Each number is 128 + 32 x the weight over the matrix's rms, rounded and kept within 0 to 255. Layers, rows and columns count from 0. Numbers have three digits each.

# q: layer 2 attention query, 192x192, rms 0.0895, rows 17-31,48-63, columns 64-127
# k: layer 2 attention key, 96x192, rms 0.0912, rows 16-31, columns 64-127
# v: layer 2 attention value, 96x192, rms 0.0814, rows 0-15, columns 64-127
# o: layer 2 attention output (transposed), 192x192, rms 0.197, rows 0-14,32-46, columns 64-127
q48:162105140170140107134108134089122119096072139096106151155101131122153118126182157139181150107136169101131135169121131144157093119131129126077122106092102085158135117112182119153120130141133155
k16:129118066139163133150132098157132105125144138136158161116161159120147152211098099074140116135131077111105114147146139123072152146106142137132145145109083143108067136158116165139188127106113126
q17:145167150118126150149122083155133121126119102107111132139101139091165105172113108096141098141104166123141162138185130115108128152068165134091184085122099119127092140114116147116118110139145154
q49:094172090092153145113127100119121145124190165099198139154123169158054176113142067134124153180138136144109126126153159124104141129057106118161091201113097130140115192115118151113155120095116108
k17:142136172180173178136202134063121079110110141133138150189139049135125135088103174167106150121146226144078085171182084129147151143135195142091173099144128090122110124115163180148138096114130122
q18:120165125122110165144102096132134131134110106093106108114186120088203141151118153113121121091136102134149085160165096138104168152117110167104113123140115129175138113083078129098117157087112154
q50:146143087133177175098134107171123117123116147117169124167147155142154165152126055159104147101110114104151121137105099153088125081114087151123154153143117145144120132090139122112141121128113124
k18:079068104095137127164124118094143146114162155203070118090113127132090136116089110043167156147107123186112140097125162139110150172157085114114087169124096128062087144133171119116112115150113152
q19:221125083164122151114150134159179122098133181104121157201142174119109091170156071129137146124098158106103154174129144080156143111127165137127133114128048115110146157127129153110139121098157122
q51:147189126075115142167160144148100179157167111143171123146121096140106117103117135164150165158188063185123103164108139151103110142135154136122083171121149089142116101121122122185182136123118100
k19:128170151171164104086096106105085113118125179140123087083129151151128173083132149124140075077134133133096155133131146138152152115149148091055105080064128122152187167175155133086129124115201128
q20:125113138141110163099167127133106110110150145072146152152102175128081064137130113128112100139113153141107103074116121119109163052165111137111109121123173141148143162129143170061144088088140133
q52:187140160123142118155122142164088130128095140121134125126119122104128163112139152175138126066125137170115130149091158145152067138171110097153153165123150121156136113067177161096098146154124142
k20:131110151178121135168109079094169138106099129133194129143156120087148132096130082134152131105132115114176194148156152083123118181079129117115121120209128125083176133241094147134102175130137172
q21:115183155183120116168137141119110167105080073143064078084059132087159130141127140114155132042136091125155094120123179101131103152143120083115114123135196125141126098095133112120149136075171138
q53:154145115083159128100139152096123116122173163150154157166108136160135145138150147152142133137091204186090123173083162136160114133114133125161092070111107074112084109213137128165153118198075114
k21:130094205088099179136149116198122135122139131184125170155187169154137108068146052100102103124163099087087123163118156109064102140113133064154140152142143116153140150083164152135203160106106149
q22:139073104164108129111073093138095096141113130133114084133137100110124066124148111182117133123145080170142104123046147147192096119126153144109152133111103169066132121163101211113095120120115107
q54:141131151069131103176128171173100126128126165105153068062097105146153118104178142128191067121119132141135062052126137118101117151139135134065147168159151140110112159110133106109097092133158118
k22:131140160183109154123131088115133161157140168187149118192106100079182130119103120168086172115122130077180191147170134154195139091089084198104127135093153149067093129143065146093112120093094080
q23:139140098069108112106100102157113155138104111083196117153199189179086153148146073103138154135116075084119166106158097124146138128125078246131189030062131118114171081143104157079134173113129102
q55:146107083153077163095118154122123135094154132099183117135114161127104181131143135129164094071144105140195162130080171113136149169143129108117115155144131095103105087124076097118109141153136147
k23:112141159106136099071141131117148134080135133114068062074141097161125101135104153067043153106157153133103105190153077126089132188169141151159109146122163120169085118106158138129138118071145111
q24:198078122086149186138145123117074178115126154147181092168095162079130124182119127132099115041177073208163095138143147114157124140141151107093131165186118097168072121160084113134181113112109153
q56:097124111088113112093185138106139115151106111137147140091130130129104119124107044102080165136084117108132101135170112102104133116089147134154151135154187176104134178075113117106097151093099106
k24:060108158093132127122088133129106158124151142136186157091140091129140098128114149129079160157145115132166165059082104179106093117092107140057096152141099133127116149126139114139116095139124097
q25:112130109143073127133122085103098198126157079092126092162134099090143100113101133181141126166082173183111114111163109143114090162087086174150178071182114145106190097136115171076110156141141118
q57:110144154083097145175141080076144088119129135130137131082120098116110138201113112096126125135137134107149161122140117150118069141179107105093146095127132110126116111190166053141097168129087137
k25:106167140142161132070134142180191103099149133142101153155161147110133121164096094159127140110137106123146152093114084106073154124128133189124111157145151145131153115081155101131145118128179163
q26:149088170119145112074154120132137123130088173160076099138103173096094168182103120190093115072134147064106132056118164117138163124115122158114131103197139163110082132094171186134087066106047148
q58:117095115174064176186083090127170080150228137089120123133136132144060113153092127062116152100116113135127114117088133110167112141131111158066144136087149149091138075131150160129102133137126113
k26:131134133126099082152129152104079134097132130141143082140148208121182130121101112148153127117111122144150104187170103125107112077142109056187152135104165099104100213148064065124121130183133147
q27:039126136169163068164165170177101160129108118069129163143187119165144198154159153082122107075106171085168155198118137147107106116147116190128158133174108171141067088117179141117117104124101111
q59:085101135117086129123125145179132107106178149160143091155114101127120149071094097133103099144136181151119113088158069147153107146150175208093129150134105126156098108112156135151136188113147147
k27:152177105052180196135134181114150161085193077143144097092186051211113086148066133142157106084180129118119129145094101139087085122120109111144131157174122119169137135121109076056124111173089111
q28:097193183114061179114135107097119183118050076102107110167147066076128119160171135149089107143118119146132102158089157119121180149129128189144096095191101142088128152109128109176099181160077192
q60:061100093089078120125146083136141132142110170085130169129100151082157150128134127131144122090138145083150062175160163108144115100091124139100171161117137151136111080136071120105097089032082111
k28:145115093084198109098086151122099160089163119159135082133135118051116077082168135136104158160105117145122089130125119114119098203159133125168158124163149121235154124130154153152161139122111144
q29:113078165134146146115200152063094144117120160110076148072111116042185101131173104125140125075136162165150117154219195177151102105152153170144091162123133078194115165171148163153098106169131075
q61:142110094154112156136113116191097103053193171211136122155159134123129143143119164112072094124132136122133111148138181120093033128075132143118128154146121105088097063178177063127087162054121139
k29:069109129111116173191176135116155165182115101118143117113146116138077163178136090121140116188158130078180150147190123127132141116142124108096161138120152132132158146095141149138058123138160104
q30:129161138158129138172120133059145124071146157153135101085111089120145151092187111103168087102129082160172082110104139173097135121080078141092124100115145107141171035061199118168153161113166161
q62:170083162151098166153099094120107124124117154094170128115181121131197177133098137118147165203124137119130133143140132133132123145171126186084095182154137112099177110100117086109140163142114123
k30:160110098153143119167125206129102051133068079104130156112128098152121126134104136148126089101154164162146162142134116112110120147121166082203144096075081086162134162087169115183106144105121133
q31:143123111136055098174196092104194112074101135165145214094094104072143084189141101139228094138047108106130092083112106135191088131132162177140109109160135184102132124158086081129131078141179131
q63:155230185128163171087089117091124126131092135131153144120114093174131146150127177079106104145177146162092128161137110107144174117126146100119161143127157139142135126087158104157144141130092128
k31:113131107137118105122125208141088115128108156111140123107187155086130089083149064139167112104162149153125181079127160080146126190108141101119102120131091159118143086072117131127136140099171111
v0:140129106125159104143119082174094145175120123143140126152104114088158164125093071108146110144164122081128142145149155141104168152109138102127162128084062116105117096103116098092132162072137087
o0:133124167094180173112101121127145082123142114142042139125182099155092125138131156153122153141148140153104176105068181136102150147116109140115106157126125116140119123061099078188168117121172129
o32:127161075145116126093140090166135139115123189113112169137108128155109112115067125159109099185148144150129125132146096178168146175172126119106190114117164152129132146113125162165059147198118076
v1:143175153146161096149096123146089124217171170103085139080060144102143181112104070141160168141095099123109096170114090139138087159151155157126165119135160060150107111101145098116104099194051144
o1:114189128131187124113137148106121072080103071148106074128134126121125085102107196174135064123096148155117110102165162123137168142106097094149170162139140105097155150150115058141133112145121148
o33:153100174115150074130139100148116181197066202083140199144139179118138178116162080152149150142134104075090143125145088122152114185099163116121100087150134112152167215128122118169115101080136075
v2:071175114149143133166128119149199111140139144177165119118104148127135165157121153051114109100176102124120164123130124094104123067165094095149173131147128093141179190161091106170125100151180142
o2:061121105175186183100110095163138117144095107090092128133115083075177145132135078112132095102154177110177138098116108147148123120148112132155143132119137098183099054112117134179074108086110146
o34:095193112077113121118086105067104131116184098126125142146106107174140169159128178074171175154107102093133122136121166142146173103140107167145108089079096168047131163123120142140122129102171178
v3:143134105128190141100095113109108137131115126093134097160146138082091169143100173094152104131155117117130120151104162081068115086101134141103145117132110098134139100059146136063183098106131117
o3:127138133083154094129127102129133170092109153121153077134141123149150093101135109154128128118115136109093110140140114105155170105091134181183152070127092098156172097132150100166101170130115119
o35:113133141121157169117094075143095107172104099132149130166102154143115134158088136138185155145132177152149080114094133139113131117113128125148102148109108203113081132105087162145169111171114145
v4:102136153103133127125137114123092177119162091184147173150137142120135083088088116150113115145163121089153145082150101100102172156089100100150048108124143100128136114121136141129184164090082105
o4:110105051161161120140082155164118137147110149086096107071118159114174136150134156159093142156094132136168089135124190125136101128130145115152075124099149126065182154124092104108153175114060115
o36:196151178147189168098159128153125215085135079219166115119216112152121123063093121136184166176188145124085134120092145083097117190141160110095153144163100123174129094101098150146133112123161146
v5:106120136122174134125153074124138132152092119115129100111117126166104164114088137132152116159079170139141150105128180229064128196130197124163102172107123106143171174189184150166111118151145134
o5:095106140114092058102125124158118079166122120174081116105084092135163136132120075147129110127116125151130135112106164116153124111102127209185152118125092082159080156138099154088123141156104138
o37:154113134084155152150175151046082138140059143125121097104185138107124123125112145111154128086143122076117192133141156112156069097152160103135123146104174075148170132125164168120092086085137111
v6:145136149064147159156092155090175197166085112076152148149136129168066167140074126122113151152151133112115170139083154059177122127145121127125146173188143146148109142167155106124115091083124134
o6:160096193137111097129101182120172148142080145132134131124130119073120125167156097118149078098124070125167113139069164101149075109201095167143101101074088173092130103120099127099101145076123119
o38:113178068110101134140050056113116139124098117088103142098148094163186152125128060131151091116145133160104151084065058026156202135110125136152089104140187118137120147157124132151094076135173083
v7:085134170107111147085121168111129130169116119127085104127124130163123157166121153188100086150098108100112082113057059100077049131169127175124164164116147135123120100070098135128173104187146113
o7:117133089151139066139092129099145127160162161116128107088104129156114120148095165160084173101113119141131091133137130194146102170084116133092143161152182135175094120142135158099138065172107154
o39:165102145077114184100151181146121104145065086113083179134100079189120148136173109137140074129181153130049086149083113096129137086161156173128081001079099125172156088134106106158164161028118112
v8:186111140092094125094167099103153168174145127140128105101158101106147094101136131129151087128134096127128102150166126102114125086114192154117157148194150140129162124145132169168157160151123112
o8:144124124133125203148133062106064119119125099155114138120151093108121188092107087169156143162137125144102145096119103072132172167124140114153122107126115105135069159133135101148063158118143169
o40:137136151115110086076135164055188106209117150162183137122071123103077094145111135136101125160137167138200137192140170065116090092138184133106096105120160178165183129128124174117158112102094083
v9:161206147147128080103075108114102190099145110111084083103113175124142158104139075176134087112142109144145083144149163087039127088086153153146164146100144043049166134092085161100161052151058071
o9:159117127131134191117150080182143069180118079165085162137161210064132108101152104133116175072107142134115139175119153148151111116104154151147110162117122143132111092154135094118143146152124131
o41:125114146152165133119104149093137140130183134088174090149083059223080142160095019135133071125138140046089133179100171157112091097102094155038129166159031107146124138118153113153108092165165063
v10:162128116137198167133129109109075114140134189115132171071099153168095156143125132102109104141130089108104193163111097148105098144118199114119140121093124135129120097112098145107139151137130151
o10:158084139146137088095065171123123080140142099129110162140134150103197154189150172124121137105117128088089112075155160118153137144136079107159144148099154037165168253101121116189150072137080112
o42:070096110116074155127149119095084055120135124139151104148080081129078121121092161114138151124133119180110181112136191125071092113155176129122117076210111104087160091179124142112101143162162177
v11:154148133103100132082117200056088123148117140094132066106159087191121151087140122133107126120205152098118157143166102132130092145060108102141090182098173143109148134116104123135081059116127130
o11:144162146088144101187090178070087171143114167089182113124149090125116186105091142140151143114188119039117126124092162149118124113108100081048109113119068174049064152084126118126071140089145071
o43:099078103084148088118150119099162111132099104145130150177064147155094038199107072128082108140091143172114083136145161172112173057135155103255120146101121056190157162143096091140101083155067106
v12:096054136135138120048120111128093140135115134086159150141073153194129063145103147087149180110143080130148122133137122096116141114125115098115123189171154179127137145136104171194144144159108118
o12:121114142125125094149086113099153107137058133140103197111165101108181162063155128123113139179130085119141164146183062141131181105082123139120127149107078103128121123132105074133134149081156092
o44:162106157137129180187083128156135129152124042134174088179089113181152109138147146129154125067088073174119142138178211072132075145127097086165156122132171176097169120144105183124134144145099153
v13:116085093155130137146075133130074137066154139155112107133147154071088137172080101113134165132100146155146076144142166125177109130120102124174130167132174169122129111128067077114054100144137180
o13:129127106162119117126147154112149149174178153117136140125160164077130100126054102046147141148148124101145110112175135112115087175120173109128148166122146139136120128109134156117105089143110161
o45:128161161129102166156143172141154071129065117089119099137074184139096117163191138093100166150116183136096077095115155113107165110157142127156136134148102106176170150147145127161078170151185204
v14:113124105055061125127185150136128145128160122162140160150137162131142127130171198089130096177140154119143114153066150144091105088171109182078151123136148141124129135181184186143130070152157150
o14:085124104168165080197078112116091147148141151142161112120121101120119112131137140130121114169153131088114122134143137082168116103177105116118128113099128171101154156114170105107079138154148124
o46:125099141143106110105109100139120106146132130086096124084126139121078105068099149111117115189091125142095115135111069100155137118115053099134111178130109161101154159166091149205070081075120161
v15:145099168140156162146097056090137141098156156144161152155169177144110115097145103116119145161110111089096083134127118038101111208121070152132109137139165123109090110153099143140092129162153090